Each number is 128 + 32 x the weight over its row's rms, rounded and kept within 0 to 255. Layers, rows and columns count from 0. Numbers have three digits each. The size before them is the row's rms in percent of the matrix's.

# down: layer 4 MLP down (transposed), 1024x256, rms 0.0827, rows 431-483, columns 128-255
# up: layer 4 MLP up, 1024x256, rms 0.0937, rows 432-483, columns 128-255
down431 079:086134089179095107068114112081199116152183211134118120155145143151048135166088162106136162107154166145122156095097114118117106094134106137089124116129099142094109131130150117112085126099107155073126128119134128143155127164179089128110122125120215128124145111088162086167134105118146126177132174096100104186131147118134118106116098151151098123129148093141106139174077161114089129089174
up432 098:116080115096157113062148059134124101170155118132111117144197131154108078163096071172103143154163095122159108154148117129158059161153149118135170146088083139149142090121169105152159104097141135103101154164148160156096156147128139114109075088193126148125113107162151139135136131063148176149086129109088139142169123107104164115155131110143140102146132150101093068168157101113188163137140
down432 105:129176092160147135119095147125142133112133129101154154119223135111104098165111107189152127105126119155142114151116155127106152162202170102137089169148154147165113155092139116148076108130125116142140144117136121092140093151177045088147134065116103145117180162138081185104126093191143090142132160140136125083101148164144138153101093100090134104089130088140138189081172089089186140115087
up433 090:123110233125086097085164116186142184124131120092143145117119148181167118165123136158121129112115086140147138085119134118176146101125143166103124097116141087157106160120145128138148116193162100104100125151148180150108155153153171064149109103112127157116133155119071146117082098162130177085144166178143063128122138116091104181110157174064093126104097134139209111096160114120103105174145
down433 093:116128147118151105183120116072115136123134120156128181081159105123096111198161088104119086122058145097203138131106112088128123101125164152131139187148118147146129141189127069139166105136140146118183110163135136173103072150136120184152121110143156142145160134117143133103037105225153098164159128127173154162133095176116108120111146067130078166125170145135055113150104146184088156141120
up434 090:141151189155118148140138095101169111168135135112188178141056164087054122167166091102089126134184124139106156165141118106126121118125110099121174071136166204144145173090124118110163071086113168113179157185180151181089144119146118198029100129158146123062151126108109154157170166104129133140152105162165103159181131114131106130148137137132146158094115145191107154178100188150151130126113
down434 093:164122114161081145200142134129116123151154171128117093114177091134102093094135146162119170156119083158147130102176126176126173085114094150098146210136078093075088111119106152096143176092108087181143148119091133118109105204140129149158106138084155113172154162105117114116060129110117103120067103170111116072073051090077102132124079125104130193093136107091171159173166141146123126119150
up435 100:145108112202136153162099169100129126126111140136083104162113150121101149132139140208130143084171090121101117058112212137140184096170099117123122088115122094108095110104140158096159040125088185115166196124132146131134124140116173095073160132132151213167120038141156100136140115169100099133095182163141142144106108122193137111159107143179059140057114102116164137164108144132150076155142
down435 108:188120132125114096125158123145125076159118113104123150170114126123195192133094147105137144182140146117121093107086139127164135192111150144126113124118110111174092115126138087100140179138202123130181138141157127140086150117183114209123134149135154177099191163130118089130162155153113082145057155097131084145147155127148143165185154154134119148153135079149138135151166141141118107137078
up436 106:124115150133111170169142131069150080133094160157162157161115117153191045125110107132089173166140127200125117187094145174122105097112119125152166140150089128135076079104135149143118179147223144186112189133121106122082145113083149115118145127153131131110173196112140154124142134206135152159045108140092104154108124213158103139115141070127106122069085108108091138194127132104152140126066
down436 107:134132157107210063148098057140105125110138140111101131135155116108057147163111088092140164105106166092182170115170166144159190120116127104129146132158165179148123114150108104118122174181119155139079121126102169135122119124138134145120112140098059148103095125178086151083139153164178122145140114157122122191135061181157099146144183115156137147134105112119101102113148105167177100143163
up437 102:124056104109105108142138156135141065090083070216103146099125146139106150161149107135197214133102109150106070130085151151174124127139134216106118089146143093117161153105126189080112146133069087128111153097144157079168100184109107110119113064092120084152113169129085144179155082144097178118141100153174154137137064093133100159155134166110170116136132153136109168122132162196158135192147
down437 100:124150112162120129156082100129087150079115154090137131079106120157162146092128098129161127116082147126147126111136120164173137159153136116067089076133114138191102091132106044101125130102136071128145129073091186089194103139124057131122084128108067077138109126144039064146106148183094104168118095184101107121137133105139140124135127205103139157144158145164144031127079085069159154106151
up438 098:203134103099118117146128151143117127123160062137139111154130133115106128151144190229133148084118180152145129140141164122111153115137109146148090108153120125115125160142089127072115087147112120103134091095120132190129109173125095137135174113122111082183094160107149152120118116106090132114134164148133131201150123192123126104154137142152085132118136095186107191100155098169112129104074
down438 098:101088161120131191128128119118076140098161134140128148127167069101140141143113151104148164118130102113121135166096198124153097129126150137177094199080180160098033129105107077149101119088162129102138159110191150069163124148128117097100120090166085119191112141115127053148133067148113071143077120115148159063137125119119128148106103091106145133152117129142166124128054137073117128113145
up439 098:083168125098080094121141182136148080120126087138133159139103129143146058087086131149109143131109117111090167107120125093165106176097159176176113125128081126173113173168108216087144150153131052145135115099063100122155103112117112077124171155106075123072132188124086126147145129116116148114095148136125140148075105149106215090157146124160149122132071113099131130126058112167092132202124
down439 102:117170101150137091083146193103138136110119108104094081135141160116134157153128171136146085203126150139075156175231109165122076133115161174123160153094149095212151127094182066107144129142101105114099157109156145064088139125115173136166118098109107140089185078142109102203110140160119064117138162080131098148119178086154133064160144129127159159109126108115083139119182108095152091142114
up440 097:130122121113156064104149131154111114068093129124182133133149137215126107128138094165121160144104156125148142175151161163125124105148128125138146101167188132085074133147113189131062125104128091095118073156155104116118058176080112121092106059169183078122170114184094115183127166132076187108156185099097122117094088143106144110146191138147164160123090042104088114089099104120099133140156
down440 088:136132114138145106108111141113135130141112114107121082144076160087150156145081111128196099117167185104119179077172110089128129113151109149157093128138162152141078108152115128181145116174137100114139112127159110095182165130106140132081149101108106110145164099038128187081091067124140133182106134147136151092131107101136081165069117101171126130116118157158118079095087102119162128133107
up441 095:135133090085184108048146134169151171127145090136141117173142117097133174136077214155095120055141210138129036112128090144138133121134117120091083118102145120130108132174125090109152075114158162123151152167083128083161186140080138133116122121176105127117175110171088129120086122124146116112092076143143166123122118142153152091127099060087156132143113121092166069121129146150112120151154
down441 091:111070137085115166125098064060161131077166112128144125061080093119144098118082083118135078149120123067111165142157101127146148141101124140156137058157103125057103106126147157136095139140067155153154100103156146122116107068127085131044147058112191137060125130111123077149171140139085106151183114177118137158156139109150085147146117153132141097147139117152118141124130163126175139172074
up442 095:110097127134133085121175125134132136094163185164068124178147201141113165137192189130065066126172058132093127108165110136076099132166132168118143152056184105081104125080115082115101143130044059084157176167150098126125176125101154121080129153125127125136158133132067149146140144135087123114151063060110148084134151155134119091175134100069107165134119107115138148175125142143118073083091
down442 104:110128152140173130163089120124111113063132052088132157176086190184130129133126083117074154096122126117147152095117121067072147163122127160146149144172091186083208092173161109158121132152147086127141120108141121123087092135149105134141084121113121126151193154077075159066123113136118095104118075105153100121137082143111173132142089062189127150093141148138101167078182141152154144111090
up443 094:124163142146130147220109153117096153150095108129064165175159126091100091147102116122155133058232048122147112177118159115120107114166125169134136119107058081092134129159150150143110107167120146100142141173103181031152097098121114138126123153101114152109120133095091114158108125074152072144119100097133134128113115159117136096165193144134098067159154151123179123108123091123124147163169
down443 095:086081117124106176151119088081089152115110102144107118099117163112149188106103142121121076106126153137124132106151140121082105164134161089150145145110059147105118081194220070118043101101141088082120167149161101148126095121149131116191137044159136131122170181110126082097130153169119100174141147174060152106108108181114135153148129159104152184116112157123147117144144142130119177128081
up444 094:078140183119154132167069138149130136174147153133111083163084119142180126103129141131115142140073131124096116133139113118109156120184123160155152160119112126124080083144215097147104180139100079125174185148113110171173202149090124108137181163157087114175118135091140061103147119136123028170108149137116072144106095138099119126163130106146101095154105051158114119111052101093089150125105
down444 092:074100069109137140110128132143116132076086172083156195128132149158125109135078077093094110137158187097138126154116126062064083103199153140099215118138147161156130123082111134128092103115141070117162138091092153125115136112142125137140127113103136135098110130185133107144136132176139152203190119107132134125118131121087098144131148098150051153109096142121139050105143161121178104132154
up445 095:158118134150120076101141197152110230116125129087116141102177153144118115122031178108140138094138159118112144088128103186185081172136104124076107085078147141112113144134148134083085125155159117075128052167123146181169189112100137155116113091181107138091138130117118055088183113136147097086090130134175145158130069208124138139138158119126169142150129140150144186080100180173077090136127
down445 094:163154113140117104098103099099079121130145159115112151122159118134121184103131163129127059110099113145125127081128182137126092098164146143057167117116144167132177152210196107178155181091103099114154124083145135069113200162137143112158099059177152127123143116130104123075145139139145076149082160086095147100083149195083087120095097163133128181090135139066128153138171123062123085066172
up446 095:150086096129124100159107217111165173120157099094099102218167199152020103083112138184112178115099165127079141094150121096118134106125102152113136162161087141116139152101115110161146133145143105135061150098127095112090065142162116157138175123115118103182158130148126142092176079113070117100115156128128158082158166101140118147122096097173148157135133144171151141098095103187134142096139
down446 093:121078116098153113179096076065107138131131114135200137096135134145157022159130139126196049141210140118193159130109131143155144150134152106068190122131114154157148154151152090113106115109085128088133131115141184137119149092120171166121120084149115128122106155147089138144184103180129056150091169108144141183149092127096145122123154116138055149115126149064118148189188183052099144141158
up447 103:105139114139143164049109121144130124115093097129156122133162167126078137182148120108189173081131117188160192120194115140125117184124139171146130100125141157119076183178152138071112133084157161159133125132141163138061164067117107104109160103167110084137087019098196154090118087142085146131105105095091053116127127185181132126167133142082113162118091150172135182136095160120154155112166
down447 105:089154173098137144112069140125148155193105101133108162083082108128106170103143060111124166159134107114164135135169123110099120101114164133041105145105092114154135130142111122102103084121126117131170081122187197071198128154175131117114137131175098143127113106131103113092181153142183068125120138123182083127131154127069104132143133164128115161102184106063134112118103143139121199146089
up448 096:133087101121134142076139130155139112116124177161123145122157119210127088097111151126154059052043181102128151079107178150123129119124131088070112128135073124101160149111107063133104129157134132083134154146137147179090050183091151119109139091151089185151131159081163153131107104154154110145149137126133122158134105115098177117124155096133054169075153125116149119038083144171123158122135
down448 098:124145143117121141113151087129138101174123076135102162119144143137196117177141143211149154151117147121114159140117116126195120132123108121138126105073130106135165099162165133167085132138068103078125117151097162143184128140079057111171126165107128143092146149105115053105059138109151114170123114179110153140122090171120120150150058141133085129159091107120151115109202117157145111169136
up449 088:121112104168135143119147193169139149172157139105149131159141123157117177157093163157146159144131151098138149094122108148118131142148140131131121094146097122133165173152091123153147133082041075145119139156117145108109047116065078111122124140163094152180085144169110129102140143191130130085150082100099083132182116143138154109136132112153145129097173075070164197108118116069080148153067
down449 085:093114154094142120134091105124108119124099065120153110130192140144114163119190070131163087121123104119130181120132121126104103108128090148081118142123145153167121077144146068108094126117174163157111094161140140140176154100130143119134202096131126117075180174108105118108081137157200107172127143067088128169112147101078169084101086136109118118084173114088111072144071156097141136068151
up450 107:166079098124110124123134116163136069119196133192096088097129091131178108124089124093106079104093113112111101114103126090057128073102067168123131114131100114115108115121149127181152105120146113164178119070099125118139119114111102166100166106107110173140084102164118062099081136125091159168104100153158084133159138131152118136121165120167159080122123143114097117106127184192203160140152
down450 105:099178161111162147136092114115145116178164159091112109121092123146063121142098157065113102142042151089154148125179094137124118112090133112162143141129118179155147164131125156096082156160154156119158114142123121127121097143094105145118148158141139107061173110150178131116163131114144089129093119094075140149145087124121149108076126124106102142127060142174215148165120149073117094084127
up451 098:071168161131132063145085119115126151107119111166115114133180085125123170120148184159141137137093168150159110194165128088111124088190097057122107181125145123072089086095125192150125087094136129086093134125126173146173101149118128149080113127157150198090165107139143155174117150122128187152117106140155138157111157173128097092119093157167118138105130147164137099150160133098135136060146
down451 095:069148083163124134136101103120192115142129165165158089112105154123158154172122124170143085143128172125129172133089092134085219129130186149116146144081132165141112091141173064155149133138147073119144155096126152069136150149135112040109168131095161115069101127068059086079113187109120023121142154179124146128150104095083131137161123135122101109132175135151113170130148175173184174108121
up452 104:142124128158145141145131119130144182085141162126174118119173133139144170150167080102136143089169170108109149104157126139113145151066118144113137099143126090182097097181128173166114107133113154074135149123114132160137093193094095130137169113214109152144107089129141103119115132136123131199117105111133132097106123138171076128121153103100107191144129090146145158139082166195160188172117
down452 099:112161149082142120168110151065180138138108152123071131146113148140141058134182108100159169115152097118109126091051167129127093096160116142140146124104155118104122139093131076133104086085181126091110097088205158165122113131098119118071137087102125110143117130127054112105087138121149048123114081129108154082162070089147110132086183057148147181180082089144138221150171135135123116114134
up453 087:124143120135105191138142169111118108102126083128151147164093112079135149119149089128108157152104165162128117099140122156154101126148126123120165141104086161084117187129157089121146138137138140123109131168197133128158110146154126152167207137136153118041090118140161179089145111083123138133122202099070133102145128108195173176133099114084140117096117117108075149051103198167165197160131
down453 085:064097134096164097081113124139166170166201110074104121121156184117102135127151094137085148098111118074136123147090118194132116131115106146076180180135104159147125163159172166104101126154130147078131082145179192125090150101150087136097172065110180101056144134116173132131169122087114142187133169129144153097147147116074112149141154107133112111182111135183127165107134099116088100092135
up454 099:149165159146185146149140123129082162167146130133130078148179147125110066114209097127074129179101096091075133114084145101102150148158108161115111039039144162152111061116045122085124110108089116123130119129131080117111100149141103105104115136138091163110100075100192153105141105127162148091099133140165148207109072165139155103156174149139153116115159165127168159098139196105122114174095
down454 093:158094142100185135147148143124112166105150122121158187134138144126139118117079132145121105100165157134124127160124108095137158108188102150003106092098152158183139138113179102192137179060128108133136103141147133154106104104146080093131138109144146099127116168104113064104155140204131059175084125151128171109142087134119099116158109208179097142071109155056140149118167148052138182122121
up455 092:140122215110146101072145084124113084106079116076022164141162170186099150139139108137105126135145083107121096142152144135092098082138180178098168205111087130120095159207175130101153143123139165183144152072113158120155086121125115118100084110158147127146084091116129088058096123160118092151144112141160137116176129142125152160165100128118101114118143108161122112132067131144078129070082
down455 099:111156097157130152152085141144188145184147197107125178152115131093141159171116141131076148089115170153134208111106140134154103160173156081105127131065105121187173147124168100197103146122146064156116154115138150167105067139135076138089145094101135141092092142151101148120119156162140111140096129163111192164161104111104155045091104124137095224112097098166130118147139116142144126150162
up456 092:140145130123165093120086145138146103149150156175133116173146150150139118102192112170053131132121103130152129175141129165088075142099115135137158166198065150104101090095164081145108113130129167111134130093172110186138133159112117166149148093123084168118174142063098119099141149097136154108156124154109118113193086198120147126154102103114142122157101120155126132092138111163092115158159
down456 095:071123164144115113129151162139144123144144138122154158149161185114141099135116185118120137163158156105153102100170144132092201084139163122164146155094127145168154158138173170124117173112051127163113108136176116048167100126099122175199147127042062133079171115127122161117137156130038058154122159099110137172159126094122127115130095134126102148130126079145155198079125175079132167179154
up457 101:125117162138123167115183135142101130165154121116096190129100130126130170138112113179151094161111146144125188119113149154164124175108122106152153127205131167086178112155095218140115125113149120162111114151171129141140168160052098159073173102143092189159125070145145145142143094160150081117125167157132108171119068090134079125105140167156132160109101116144164078154150157125094219126098
down457 103:132073096119162201148122133133116084087083101156130162086144110146138153131182083182171125162184140176137096142134145074209140100162142097132079136148153135199126126168085086109091132147121191114183121143150166124099139142082096118155160134105034157159070120160097134109099115174166139122149064133144099116148088117158131094091101140103162127118098118103143155167070140141139171114133
up458 100:088144148161174125148093069111093120154113071147127166174121121148095129100162140124121099165114102111073127158156197097209123154122140094112092056138124114126151104148078179156094114167157090148147162144125056190129084150089152127187064102148127168097093199095139127091065127122126094110096073092168123143152107119106150188116170148133176087142111117092158133148128144118102136149112
down458 098:119072086085162109156119120115117118140125175140117198161119175131150185100135102103143116127151117138177126117093145102118129111171089075046090116102150142169166104120105143162143082157158098100163100126118154086131106151150100167170124127118128099118082124092078108051144086114149118124166146111173170115156127067095134159208135078222103090088132116145090132112077099142093163042141
up459 093:169108145190098161129146086141150090138126149162121140184098132209136054083115128208196135148119119126133110078056139117113149084168106130123096128113156121090137127131104129142125104154085133136166109175134083161162122130162104111145130089129166119137106115076119117099142155151080154083157186075157099168102153166120128056073163143115088108140164182084165121109220125105160128080124
down459 081:123149102150172200119109106145128144109145163130146068168123117080149188226140127099144166152194130144135140083148125172175116154137136127113090132155083097170159127103140160154170137098124099167120154023130140159122132166102111103144135136117148152111128191136173130154173119175167121118126129158123147156109110158137174155162102111171069104210146136129113069162130058077115145148152
up460 094:115069140123136128164112178028180119117082152158119122091189155096127091176100075166168080166124090119146136144160072139159162107176180133148159112143136132138081105105139123134167132169149109165103103173122146156126126190109180109126140143179135165159143095118142069105130108147203097127164177120102150162129127119188119110220163153181161116138104142041116149134064110105106185151075
down460 095:154106135157097092121091144140155118135168103073178130146178135119123083122113156178134109125107111109124114141104163170119136104156069132100135064104177102144112127137156098146137113162145073124084085103170186108151107175111100085118113109100098116134094182110103111124187129068081095149155146132111140115091171093098122117118100178131113105152073145122180130163153098104098188124133
up461 088:124096104114090126156061114134068114203126159151139078147148113074169106117148161099139130128126186175120190147138091136118107084117112160145107050124160103108140118124128117076136105093112150051172106170102115174074104095120113102095092176095163145075105128074124115060110132168165154184118124136091103168121125069175072119076128177113179199105126204095082127084201157147114142117112
down461 087:131140156126131163181085140081101123165082121156099122113153113102122197101092062121185164070084193124171135133104120100138117121173102129117123075113135194160121119183151039095112111038027157079144080173083121139122127120167154104171162101117099192098188107122103131088135133154131067154150135155122139082143147127107105123128092135112098196093094144086113142123137150105129156114160
up462 104:141170146130127100097216135163207180084163128187110092145133140073130121140128137184171075095126106112158150066143116139153152144086090176077177118142115100158119054109075141132149084210082099114086172109138197117119139108126168112089167160095152161096154082136136128105149118141124110134096133169155123093100138110135114110118158099128163105145121154111157100116113140106144185102142
down462 110:111123149124104115137127085073098168128116125146145209148098126094070105080085139074077119071161141140105139067078182158100110166137106098104112154131161141124117119133077114155178150193060055139137134113145180122155125117158140143143158198109115187114114122136149108072139166156125141116101080079129131105148094103085118119105117133137140156116059138120110109114126110094060147092096
up463 100:129153118094101107102171171179155130193112142070110092085200105158114103123091111125148182124161099202129123098113184107181120167139107134096147189168162121164138137061155141134150117192120110164156114103093183173150150057149195189151186116122145107124096162115073126096114114102167124135095137133135113094111178146109139126148101142127173077089131165104123144114121117122148139112094
down463 105:150128068162159070112131110151131144144130107125190114118122163053131112066095176167166122147090159094152130111110112014146115122111106134138109121090148142147166149114161127096129106102092093091107115180201158206099100196121084164158194145156107125132149121154131093088126189117092098103146076120119194145132112117159087127082134085143128082149125099113123101168117142094188100133124
up464 086:175124142160119093139143203106185098137078114149123123114138150122179160105082100105077099157172141143109172136066167139108098119046061167146094088118124087138131112135070108118129189095085170087156125121142141143103149103156126183152193143138153116144132203092068141138077096144105131067098159129127083130145139174106087159106089130158119113114084071157157185155110159165138139151112
down464 090:091112064129138106105071151074120092152137107136120110130165127165096103114134104115174148154114171119126142141135130132156143200113195163160140132102109100146086110100152136130164189075131121109129153156094151086178136109089142159171120144101132196132119104153077129139124127115163047086210067103146132114086175125122128081071127153135103128126104114155153178069214121155108157133122
up465 104:097146128125149158089136134125080143152162127163155169162171124141073130101177108126146132147116075089080117134152141108170127163166114119156117084165082108117105084056094106149122178137122155141060159124115148084130137208103111115095166172156128118092116069089111098134119124126185116142174110170059101157097175150136137088084129087131134135108114148114111147156099202116076112135097
down465 098:204109088059122122103125145103185106127070141136123109135137154122096064099106107154122067117081123141118091099125105169155143125097120180102092157057135137136118092204113068112099087175146156106157088153046089168164113176150189137168113175089094149099108122143066156086171149121114084169122170182119143110118173173134112090112120101089160215075073135107145144162082145144120100149103
up466 117:088152134146163122112132114183084093124165141095156154094127164175126103185126080134127123192121125172154090167120131151132125114164179179141161040130152177079098062086108141119081152131131130194098119187069056134151191068191110152112156151139118106120085106163119134074139139174093144154166115093034100095150135158132086102172086049134094088086155093076131078120159152123176157106104
down466 121:100098120184143093137096172146115173137137107131149155148176141103113175133164091046176180140118152185146111123151114123112140135136084161098071140168154183114155079104181106086113107150147105110129113105104140190093180123174096163158149147137127152075144155089159130087146142162125169113101093146135110180066111177117120148172085073145104167117149119092154184134169090049093123097115
up467 104:216162135137196081114128133105027169168119110148127111129177035165117154117134110101111158187129126100057189094178151114068139145100121138053146162201151151109082112125088140134120146074133165124170119108075096092163131185174119125169192125116039121116121161110129116154091123117127121128140082137117112113146100101139108139128181127074164141144124136151126160092059115161137165119177
down467 110:093161127136101052098065165102162164148104112059121071130107114109088126115141078141107143141127132134200135161106141078125125118087108138060172137186113145180154120113193137139102139115074214115148143091101101099130132184203138169168094162146098121144100140111150103111129107148169073148113102102130118094138143049112105064133153166147141133161108087128113093145089126118112146161160
up468 103:164124162163143100152122186138173151114149147106123083114163103122112140145121131133135124136160089145100104121130160141136144155198120123180093173120153086113121108149112166134143072126128114155131135186142116109096100184136135177091144154088152114172098153168148106118113134137138138119114150116085139088133196088211111091194174188084138136121179108144116105116180117152134087165164
down468 105:160093106199118092189141109174123111134198122116133169160094106134128119134116122176188083167082113128102156096160116125124073166119176137188105176079058124123132165095175112126143131173139156061082109136124139197121106151110122158092126172152144101137136125166099132087094133133109093143103121109113087149166155164151099063138062109136066133095123132198176107151117126071097165133096
up469 103:139143167150128077133153140112113123075127096182169132136136074090084132140176148168159110179200097163073152102160108127131161102138095098085061138158110096113114158090179156122154139138139123141118146049151161085101078175062131124149168129123157101091191120134155204098172096162115087163140086100094159103155169160143104090170165141169122105170135120110077115080075174108105149121138
down469 107:205151125129132102159187105178118076149134125227106116080171144114114155093146137119091128156154143092030164155094160097155129096164103185129112094133125131136102147166106094128139103137148171091155095148135108156110107156111118119196191137089077147137173119187117132155142116152030159227156157148125113080106107095058085138132143115112186092121121144170125089140158114109131153114103
up470 100:145140164168128100176145166127078113144145175198139159112116117100074116114109138148111182146147132193113164141115114135120106137127144136139118089148161086154051102133073177095160136101117155129124123173156150103127136166135066133082096207170125121138166188135109133130194147105097140068146162152151131089150096117053173114100061158145157081169146078055171107100140166077165153152119
down470 102:094146153101167098085130081129184165112086172071163070072126137109204094098208053174107177132113094109113153136060202074080089116099125181158131033117107144175165145137102090158152110089135104097168187108114130108129119137129102119162144113123084144119090136126127117062133148103119110101129161083185084197084111098140177130128132105135176084080184133122169157087101131118108157121121
up471 100:169135131093099179138097101094162110130128084084168140158169168143079109104149128127188103126135118163067127169133197111139172167182171172104143144143119113170035118125133137153106101098121169138136138183069136089107089102090131128131128153149152115129137077122058139035148090128110108148113147134176090169114161136126120185122111068170085119142127134110113147046135112183191100091173
down471 102:157115159118151106192128174106089112184099116155158164137073178166111160141073105160121101110183119127167092120087092067156143100206119142133117207103161100188145102148144090138070170068182118152087110112133114126189161103120098179133121124129150134055116126101111145090106109137138131145151143106142164127121156104137136118145129128067062173070167159122140144143162192149119095142122
up472 075:132162146173148053088085102148183116120121102101096147138162174184135116131173106141117139133114141162172098177103113145071094142170129134176166138143089146169095175152134125127109111127152116163124147076165150116177075111170183144116105163214058131127158165190092103145158181139119201131130099152135098119194089092088131114142117160151198082119101134152127133168128142108127118107157
down472 077:155173134168098112089156117123119084120126111123093191152154141114087080177183111184116123157154144191205152128129142065076132136168163088120181188133113213134140127166149139109129150075127122188144095097117187100136108183116090143107146092148117148107121145109101097080133152152175069151124157144071156152171104174121139121098118117107117172087119135127074132094148142166123189108170
up473 095:139088179119137132149152173143105077131112133084143148048078101120157074105117142178145113169180127102077132141107154078107095167169149162167158148134154113147104165150107111072131088126123108136075219140083195169117142196088140092053162189121147116145163158196159131116135128116086151117119060136096146137106144138125110098126137144083162125080122165183095133119119140166183139088127
down473 091:161072145093136155159102095092127097098187139063127115057134138174108169134079095146186100160053109175149182140139165131133114116105118126013161135095099180124180126091120135172107182116085106099151078150117222139178140153163183132140107128124120132106122090165130139080074137101158106141154114083179136143140141189093144092174084156084196157136109114175152129171102177116140118144164
up474 104:110131126145098151129150111102079107107086117105145147154124110089099112080170109157106151107187110131135165052106089115111141077136122139085125134148139147116110095129133090092135161168123135150100115130113121042137070121130154173138176171129148108115161159124125099033180114096082112085090138136137099070095198117087124119180150108082114084082086115133102091107179112150084171169090
down474 111:202144115076096124107111181120115143089139156100104065174152102188110076127111095146154126094077102119128147152102100076065133140147091150166104089089107149106136174068163112177093108134176123137077162118142138126151161186116103088147111145120116172129083177173157148118125066135127110128144135167179108119122120159119117122178120201153143153043037091150150181154155144144078178116190
up475 096:154142137088131139130154146092102164091087163112107142117158166163138104093162090107094131076137116141077137145175227146099115094121050126180124145093114101134135152072136127120077165138151120085119086066135070154116163151148104168096086183105178160168136094150102165158094133092062109149180104123172186129104145132152212122184151130126122171111124150166100133127139156091153108092136
down475 101:127142170127114159118148151089153132087104143170156072138180151099084158121077145141137096140125057054132076130074098155138142110138121091145163152069113143128174103157169130142106090117085119094113151067062174167172139071107067139136106127122152155095139140077078151120156140102146126135127138136126101136157108121090081121096142040124193090142083194121062177123106064100141168153141
up476 095:098117181156093160106123143118066108161115123134111106131161056124141082146153200178120108183116202150110116140054170149106181177111098132115135113203181113071089075132193151119126131161155150156117155160103124130133100150175129138099171134122110152099111073003142189129124119155115175135078120128101126151114105147168105119143112145109109120127109145159176151125125112133083097116154
down476 097:194105127141149121153164078102092096125090107080113155147138180097155182068125139158174107202123114117106096183092138168105136084087189169144144189121132086093125201120169109096160122134079117110154154158166100134164158156117110145135102065112084116156141115142113080122157077099124153154089145109112146157157112167102085153168164122142132084170086162064111106153089086108165085147130
up477 100:146205158113132174138081170106116141142152157163148161133073108135083124101125151107047127131128130166168172123127137135136188146118073129098122165147126171117176158133117121116119143144127169089091157190102106159108089131132127213141182153113096175110129132108160144131057154128190142118111096155116150070200103126159122128120189103113104102147153103173122139084155094147091118140122
down477 113:090094118151092152146134186088124105132123090164151153129100153157055120143127116165115136117173099119173158201147112132147157077129125138205181114135090092163152137138124096124104141079136120126117136116142163141085109158133151184117124091092137113088146101191078115104127123113177147114081170139151143138137130116040102102176157106123099075124095149137093102150095133104139079140129
up478 099:101112096133177099060109144117141140122119172170139152154084144157144110169088191109051146114113149109165130152160151151170164147139146102154112097149114146080187138088048171100163102140050078141132190137194171149150154134090120108090114134203155049125075121151104132129103163197118186120105105089129103082171111118162178119143082120107131095120096141061065115180111088132112097100072
down478 095:152083164084111086137137113130086080115130135182116228111136124102231154100130120165149124156126165147127111137096080083134085110150149170152142049150152136142151173100134110090117163096135146118089132119146111155173110132114107071135125143058069135163092143067097073143126124104175075091119112118131203116102136074127057146117108104094190167132166104148091096126082067148077166086172
up479 106:167107119133113116096148115149110124170123137088095133095186093113128086127177104081082152172142061163070185149114151109129082091175118123102148120139192139185116141138109148154151145129127124124147133171079188137109127099134096117110078132155093107136086109175096096098164143139131129112138128146121139090186106159119100156153161116120164078134095121144093067090177121158199108087129
down479 105:076174114078136157065131134094098146107095151137147141125125140126114124076174110133169123097136131151085171129094139103082150086130082181151145141104119131110055138075109076125061104162155105129193111101052127113163111148119125133146061123128154138073140149115105168140139114134086096125042157158099137123083138086180091136149155112125156103125143139104084135137149079096168113114137
up480 099:141104086194130149107163113128122127100157099050049105117160110133154181098134088147119121091161137103125078122130162116157170139123065122137136146125165124088222121083104194140107123134112133146109128094122089107127126125142135103133107099111127109115085134086150107124183097135121163115084117151144094109141109137115117069054103145144104168135154124134132099122149100155109196128083
down480 099:148140089096095130106119123102176101137163170093141137121130126134121093174087139136168134112156102154119148142210139098198128123119136043106092165148102106152126150187100096107096101153134121097123141084117130175194077112151128188176143103121115233047119142181124156105088181166182116109145101141137102100112134192090114088149127148118124153055127146107155129058155177111165138156178
up481 107:086108080120115092159104175168124140120122109108101151095098119157099076163121114174102160173116097114092147133156122131078122149188114142172108112198139119132132138099127167134153104183160148151155173109180131139208115099085195115059157146162118093132087132101110143114125108121104114155091088126075182108091165184159129151172158141095194131128119138107105097102148107146106076135107
down481 103:123111096154116143088098086142101126067134090064137198184161076166139146109115163127104156130158151089091089127088081134172111163153174177079143123164108154128150151123169131138104195144133118100106175132156162138139154100151101156133129114068125109132140131134144123105136149178126153070134084081185133105175158048056113089123140169157142125167129110140137123191137163080195116128070
up482 088:092155096087149104138169154166168152083093165120137122175083146128131145164124065121090183127167110127096133067118168112127125101153165104123081115137081124089150112066117124099103110127160152153109192116158087134118129147131111122189107156170129157106056139062088165119200129137098136149115096143169140096177106119083215128148109169128129106170110062199080123159108123145171176168105
down482 091:132127110110130153099123167153142144158155144143121148096135135093133141132087145085147112165159182134164119115146153143135108137142125120054143144139112129188081183164100109154129178136105119128104123101052151108123155165131175108140102143150164158061154154120119076114147145109115075118071144109153109112160170134105088112137186122089088103132074141099092093083172138179150121104119
up483 105:168158152204172127118118148183113181155155159177139120159136097133112139096140144117123134163161157182144092119072093143163117170162124096132108129164072073093125134172099059087166062175170118126115158134124137107129178095149154166129128136112141091111145124129075169095124211095098146158093134115109069158135124123103126120104095114109103102086108163143067151098153138128169089127149
down483 100:133123102087142127108148140120127192085107131114076142121197086157165091171105122157184100133132129127117159164087161167155167068131109173134113130083126147122067040185154089101130137156108137121152102109120155217161132153083154138102126088107160104153159120158075105173051132158106088114173126156196067195140185122117110137089106051106144142108110117170091129162130135168190171130088